Weights of a small GPT-style language model, trained from scratch on English Wikipedia: 4 heads of 64, 204M tokens.
Each number is 128 + 24 x the weight over its row's rms, rounded and kept within 0 to 255. Layers, rows and columns count from 0. The size above them is the row's rms in percent of the matrix's.

# layer 3 attention query, 256x224, rms 0.156, rows 157-163, columns 0-223
size [106 108 102 115 106 116  94]
[[123  86 117 151 129 115  93  87 100 125  94 175 114 130 118 124 141 140 144 161 106 141 136 140 154 135  86 143  96 125 139 117 118 117  97 113 165 202 122  87 141  91 104 133 131 143  85 135 108 137 133 138  87 130 151 109 151 149 129 151 130 126 172 143 104 146 136 157 183 119 150  90 144 147 160 150 137 151 117 156  99 135 148 122 110 102 161 169 135 122 131 128 155 121 191 129 128 133  97 118 154 103 104 139 162 117 117 170 105  89 138  53  93 159 133 153 119 135 101 122 143 121 141 140 132 106 137 151 144 135 143 131 102 130 133 190 103  94  92  90 105 118 141 143 128  85 175 145 132 115 115 161 102 133 137 143 127 137 123 145 145 146 105 147 112  98 128 135 100 157 116  80  94 132 156 104 133 113 141 112  72 115 112 110 106 123 146 154 152 119 141 135 127 141 127 151 122  99 147 106 122 121 137 105 119 149 108 128  91 124 141  82 136 172 117 159 141  69 110 148  86 118 136 153]
 [147 165 150 149 114 117 147 140 158 149  96  99  78 178 109 134 134 162 103 116 115  98 148 129 142 140 118 160 101 116 111 147 143 152 129 152 123  92 110 131  84 130 155 141 130 141 187  81  98 114 155  88 155 138 103  85  97  98  96 134 133 129 144  88 128 135 135  97 135  95 123 124 124  97 163 110 145 124 110 158 123 147 164 149  96 109 124  99 133 108 105 158 101 142 156 102 121  94 163 138 144 162 186 152 119 117 172 146 151 138 142 132 148 104 145 149 119 123 104  91 101 127 132 123 101 133 135 115 132 159 107 142 123 110 153 145 158 133 154  86 130  99  83 136 111 120 130  98 141 125 136 108 125 136 118 129 122  75 118  92 125 105 103 159  97 126 127  78 108 139 128 127 144 134 137 148 108 129 112 143  74 168 129 150 152 140 119 116 124 153 115 125 141 116  70 178 152 182 162 123 136 112 157  96 183 142 132 103  99 109 137 164 124 128 144  96  79 126 125 126 126 163 156 146]
 [115 118 115 133 146 132 148 115 163 136 105 142 130 123 124 107 155 128 131 107 101 100 117 173  99 176 160  98 178 103  96 144 180 123 158 124 120 108 109 120 103 113 134 172 127 100 138 138 110 101 114  76 107 136 119  83 160 131 164 104 143 122 134 148 110 137 133 144 147 154 155  99 105 142 121 144 139 162 134 127 164 124 136 145 105 160 152 137  98 148 158 133  99 100 153  88 196 123 124 147  76 118 100 102 124 149 124 115 141 131  83 137 127 133 147 130 131 148 143 115 131 121 126 143  97 170 134 103 154 139 154 137 139 129 124  85  79 114 109 138 124 120 146 136 157 126 121 157 175 128 120  88  85 165 126 144 153 147 108 106 147 105 127 150 131 113 139  98  98  87 173 104 140  59  90 119  95 119 109 148 123 110 143 174 155 113 171 151 129 145 127 125  95 136  94 127  96 115 148 101 140 124 144 144 113 105 153 168 162 129 136 114  91 147  97 148  72 123 126 120 176 149 144 145]
 [174 152  94 133 176 140 145 150 149 147 114 120 123 126 115 146  95 116 126 155 127  80 124 109 137 121 125 167 123 121 127 150 111 118 117 178 146  90 155 125 150 104 125 170 119 116 128 123 113 127 103 155 122  85 103  90 142  99 147 103 152  73 134 140 146 192 120 150 132 136 150 147 131 147 125  88 106  92 121 115 137 150  92 131 132 105  98 180 154  96 179 105  90 189 161 151 125 144 139 124 108 143 140 106 117  96 111 185 123 171  96 123 118 125 166 143 116 124  87 139 139 122 136 126 141 124  87  93 132 148 126 109 111 149 133 133 147 126  85  66 106 178 125 131 131  98 159 146 104 128 112 116 132  98 173 160 150 183  94 102 153 130 107 114 116 128 129 170 140 115 129 145 118 114 111 123 124 141 112 157 129 153  95 142 103 111 144 148 113 139 110 110 113 135 153 148 144 124 172 100  95 136 143 157 161 127 130 111 100  88  92  96 132 112  90 108 113 110 136 132 116 146 148 146]
 [109  85 106 114 142 148 104 102 132 138 147 118 157 180 143 155  96  98 142 143 144 110 123 118 130 119 127 125 108 127 166 141 101 132  97 168 140  93 121 109  95 142 127 119  89 165  97 104 120 165 106 158 108 117 122 115 169 168 159 127 164  81 142 122 149 137 164 148 149 112 130 124 122 123 124 139 134 160  84 126 166 154  91 131 100 112 131 123 133 108 123  88 120 134 112 117 137 101 154  88  92 129 109 115 174 165 144 163  84 114 142 125 137 188 127 113 107 134 130 102 117 120  97 115 123 121 158 169 113 122  73 162 130 153 123 181 157 155 114 120 178 150 131 141 145 129 154 136 169 137 133 115 110 143 105 136 148 111 132  98 126 127 135 129  96 115  99 137 131 158 127 167 117 147 168 121 145 172  78 133 140 149 144 138 126 149 142 119 133 144 154  57 103 181 116 105 104 135  77  86 137 127 120 146 160 158 126 113  98 119 138  91 135 130 134  92 137  91 113  87 153 131 132 127]
 [126 129 127 155 126 105 105 142 118 144  91 164 123 102 136 143 152  75  95 184 118 125 121 147 154 103 143  72 112 122 182 109 121 113  84 106 103 134 115 122 103 161 148 137 122 155 139 164 104 143 122 119 160 115 145 109 152 131 140  92 109 127 128 150 121  96 120 116 133 137  92 133  97 122 151 141 125 132 113 132  82  88 172 140  57 140 159 124 152 128 160 114 115 126 144 143 127 122 144 131 116 126 155  80 109 159 156 136 154 105 116 137 120 128 117 107 125  93 115  92 143 191 124 137  92 111 140 149 157 169 111 146 141 144  74 144 145 160 119 147 105  90 132 136 144 136  88 132 157 124 146 117 145 123 138 116 115 125 165 109 119 176 146 105 119  87 125 120 124  85  71 117 132 121 123  98 122 131 150 134 120 138 116 131 115 158 164  93 126 140 139 116  95 145 112  86 173 179  96 115 129 171 177 102 139 146 102 159 127 170 106 107 127 151 149 172 128 143 106 111 107 157 145 133]
 [122 108 136 116 153 137 154 174 132 170 123 164 109 121 135 126 120 134 110 119 138 144 150 138 120 129 100 169 133 108 166  87 132 138 149 149 177 116 139 143 126  96 140 116 137 104 125 112 143 103 114 102  99 173 142 117 172 119 178 126 136  95 150 165 167 159 105 112 121 145 140 131 126 155 128 178 153 112  90 131 148 144 112 131 157 146 119  96 131 113 135 117 110 101  93  63 136  95 144 148 128 151 136 168  98 147 173  96 136 155 103 156 166 122 106 108 123  93 107 139 110 100  84 128 114 106 136 140 141  90 104 120 137 100 107 139 109  86 125 116 151 107 144 139 141 114 126  85 130  98 150 142 126 183 158 153 122  86 119  86 140 109  65 136 111 122 102 140 117 149 109 149 138 115 118 167 128 144 100 130 139 106 125 118 191  91 134 182 138 115 117 118 147 164 128 145 139 111  84 131 130 105 115 140 130  97 103 102 154 124 127 144 148 173 160 132 122 174 116  93 161 127 102  90]]
# layer 3 attention key, 256x224, rms 0.16, rows 157-163, columns 0-223
size [106 111 101  96  85  95  92]
[[116 166 181 185 123 190 125 124 116 121 135 114 134 118 121 126 132 116 140 139 109  97  98 134 139 102 102 186 145 142  94 160 124  97  66  87 136 130 134 129  81 102 156  80 104 137  97 120  83 133 145  99 146 157 118 119 150 106 146 141 150 118 117 102 144 111 128  95 143 125 134 163 126 145  95  72 102  96  69  90 144 136 152 128 128 117 130 107 142 105 137 163  76 130 159  75 111 162 136 106 119 181  94 166 105 153 132 138 152 113 138 155 117 147  98 110 146 108  91 143 105 149 108 104 160 103 154 119 144 158 116 130 157 136 142 142 139 100 152 116 165 159 147  78 105 130 141 112 140 113 136 129  82 145 136  96 129 130 116 158 155 125 138 131 152 134 124 100 119 156 150 153 156  90 137 129 112 126 157 156 119  88 149 120 134 164 134 165 130 122  97 122  86 135 121 135 136 135 147 154 125 127 129 124 122 167 103 106 124 141 114 138  93 164 111 137 127 126 122 166 163 122 118 111]
 [147 179 121 132 128 141 155 132 107  99 114 138 102 136 133 156  96 114 129 102 117 147 125 173 106 170  58 122 121 113 152 130 117  66 120 137 116 195 105 115 130 133 110 133 131 164 161 132 132 150 108 118 110 114 131 108 154 132 144  98 130 183 150 166 123 127 128 130 140 128  99 141 130 108 160 171 148 162 154  90 156 109 102 100 161 148 116 108 171 108 116 127 144 160  74 136 112 128 128  87 184 145 120 142 179 137 127 149 115  96  93 143 147 118 104 142 170 120 153 134 115 122 119 120  95 100 103  77 117 133 173 139 147  92 151 103 121 131 119 162 127 148 117 135 156 128 149 113 119  97 143 139  70 163 134 168 164 170  85  91 127 140  81 120 101 131 116 162 102 158 127 113 103  99 120 145 134 153 151 102 148 161 131 125 117 139 141 109 105  96  91 138 125 104 118 108 131 107 135 137 119 137 136 117 103 124 132 128 141 118 172 119 108 123 134 145 130 152 158  81 148 136 142 100]
 [133 104 140 134 100 135 143 166 120 156 107  98 121 131 132 116 154 165 138 135 132 118 132  84 127 108 146  96 116 152 167 178 117 118 142 109  80 133 177 131 165 102  98 115  90 114 110 173 122 152 124 149  99 116 115 154 145 125 145 136 150 104 165 105 129 111 125 166 125 140  93 122 118 169 149 123 164 158  94 132 102 173  98 131 140 144  92 119 136 100 152 139 115 120 101 108 129 157 140 112 133 115 153 139 100 170 118 112 115 117  97 110  89 159 124 145 106 111 139 156  97 126 173 112 151  87 106 160 140 148 123 139 133 124 136 150  93 121 172 101 145 157 165  96 126 161 129 150 114 139 116 157 113 129  95  99 132 103 160 154 114 169 123 145 116 127 158 115 107 141 137 126 137 142 109 149  64 136 135 142 138 115 193 130 102 108 148 113 152 128 171 109 159 125 112 167 112  96 129 116 146  97  70 129  99 140  64 121 140  75 114 123 146 126 102 166 141 134 168 101 151 128 141 107]
 [107 136 142 130 129 152 104 145 110 101 131 132 126 115 151 158 104 113 142 137 118 158 112 192  87 105 181  79 146 128 103 102 135  89 106 154 135 149 151 129 124 146 112 133 107 143  99 130 148 167 169  77 118 124 149 122 131 110  99 121  98 154 139 128 144 141 152 109 117 150  97 125  93  87  83 166 125 124 135 133 149 100 129 113 113 161 142  91 107 117 105 146 171 144 191 173 154 143  98  61 106 117 106 139 139 154 150 118 156  99  96 125 152 187 139 161 127 134 159 156 153 170 135  99 161 145 162 119 134 113  98 103 106 106 119 114 111 116  89 170 124  91 179  89 151 153  95 105 133 146 137 113 106 131 113 150 143 133 121 134 109  89 143 147 137 113 127 134  89  94 101 129 120 118 141 157 161 160 128 105 176 110 153 137  99 143 122 138 162 131 103  86 115 144 150 121 120 142 134 143 119 108 123 146 106  99 140 132 142 164 140 122 161 105  98 126 136 157 121 106 119 122 107 120]
 [145 138 133 122 118 147 123 138 149 133 119  84 134 192 121  97  83 147 148 108 102  94 109 132 117 118 133  85 116 128 115  93  95 126 154 116 128 113  91 101 103 152 110 143 134 122 182 114 127 138 120 115  90 102 155 152 120 112 142 115 143 139 114 118 126 110 136 135 104 111 159 151 151 162 151 182 125 105 129  90 155 116 153 153  83 112 155 108 117 146 130 112 136 132 136 142 141 135  85 148  68 105 137 134 146 145 143 142 109 168 140 187 105 116 176 161 104 140 119 123 163 176 109 125 150 138 131 120 118  85 149 131 143 170 126 100 158 100 143 143 138 125 113 134  98 120 101 133 106 118 116  77 112 150 114 137 142 113 117 133 116 121 157 134 104 133 165 144 109  80 120 159 134  93 134 177 116 103 147 112 146 166 128 110 103 170 121 109 142 137  69 149 188 111 118 170 127 116  88 113 115 138  99  98 144 115  89 175 142 113 150 145 130 178 114  95 109 115 116 127 130 181 137 146]
 [113 156 130 128 137 148 144  97 157 148 134 150 140 116 182 113 132 113  89 120 147 107 146 150 106  81 134 124 112 167 173 152 142 119 139 124  88 132 136 111 142 140 120  94 113 111 122  83 112 143 137 142 129 152 153 104  53 167 141 107 142 137 140  78 156 150 145 115 138 117 113 111 125 124 151 103 204 102 117 133  91 168 135 157 156 159 147 138 134 137 124 119 105  87 130 120 103 181 112 129 121 113 123 159 104 120 110 120 126 129 133 186 132  99 140  67  88 142  56 167 124 127 109 132 166 134  71 110 102 159 118 125 116  99  98 128 154 124 115 116 154 143  82 146 111 121 109 119 129 158 117 129 141 192 154 142 154 102 169 123 107 120 122 121 135 132 145 129 111 168 150  97 103 132 137 119 138 136 167  96 117 116  86 124 101 143 138 153 128  90 107 121 149 118 114 112 141 113 118 127  94 113 160 137 126 161 131 130 124 132 124 133 184 124 100 149 106 123 165 118 141 139 107 153]
 [132 122 110 126  99 128 128 101 127 153 109 104 110 199 123  82 122 175 169 150 109 115 108 113 130 117  91 112 105 141 108  91 151 136 166 150 145 116 104 133 115  90 121 134 152 103 111 105 140 140 106 136 140 117 109 144 158 106 152 144 123 130 111 133 132 143 106 164 144 114 135 116 128 178 112 127 122 151 127 142 128  81 122 111 138 130 148 120 115 139 148 116 141 121 116 136 101 100 123 140 160 148 175 128 138 113 143  85 123 129 170 144 179 117 150 164 113 111 165 107 127  70 147 136 128  92 110  95 110 117 106 117 117 111 155  89 131 121 146 145 110 136 114 150 138 148 147 155 134 132  88  68 105 126 128  76 131  80 141 153 105 103 123 179  88 138 178 134 166 109  94 154 152 136 158 124 170 104  71 198 126 173 115 150 153 118  85 145 122 159 111 145 152 113 126 160 103 116 126 138 151 151 130 120 119 128 112 180 105 106 122 158 114 116 146 120 103  80 142 122 117 120 129 152]]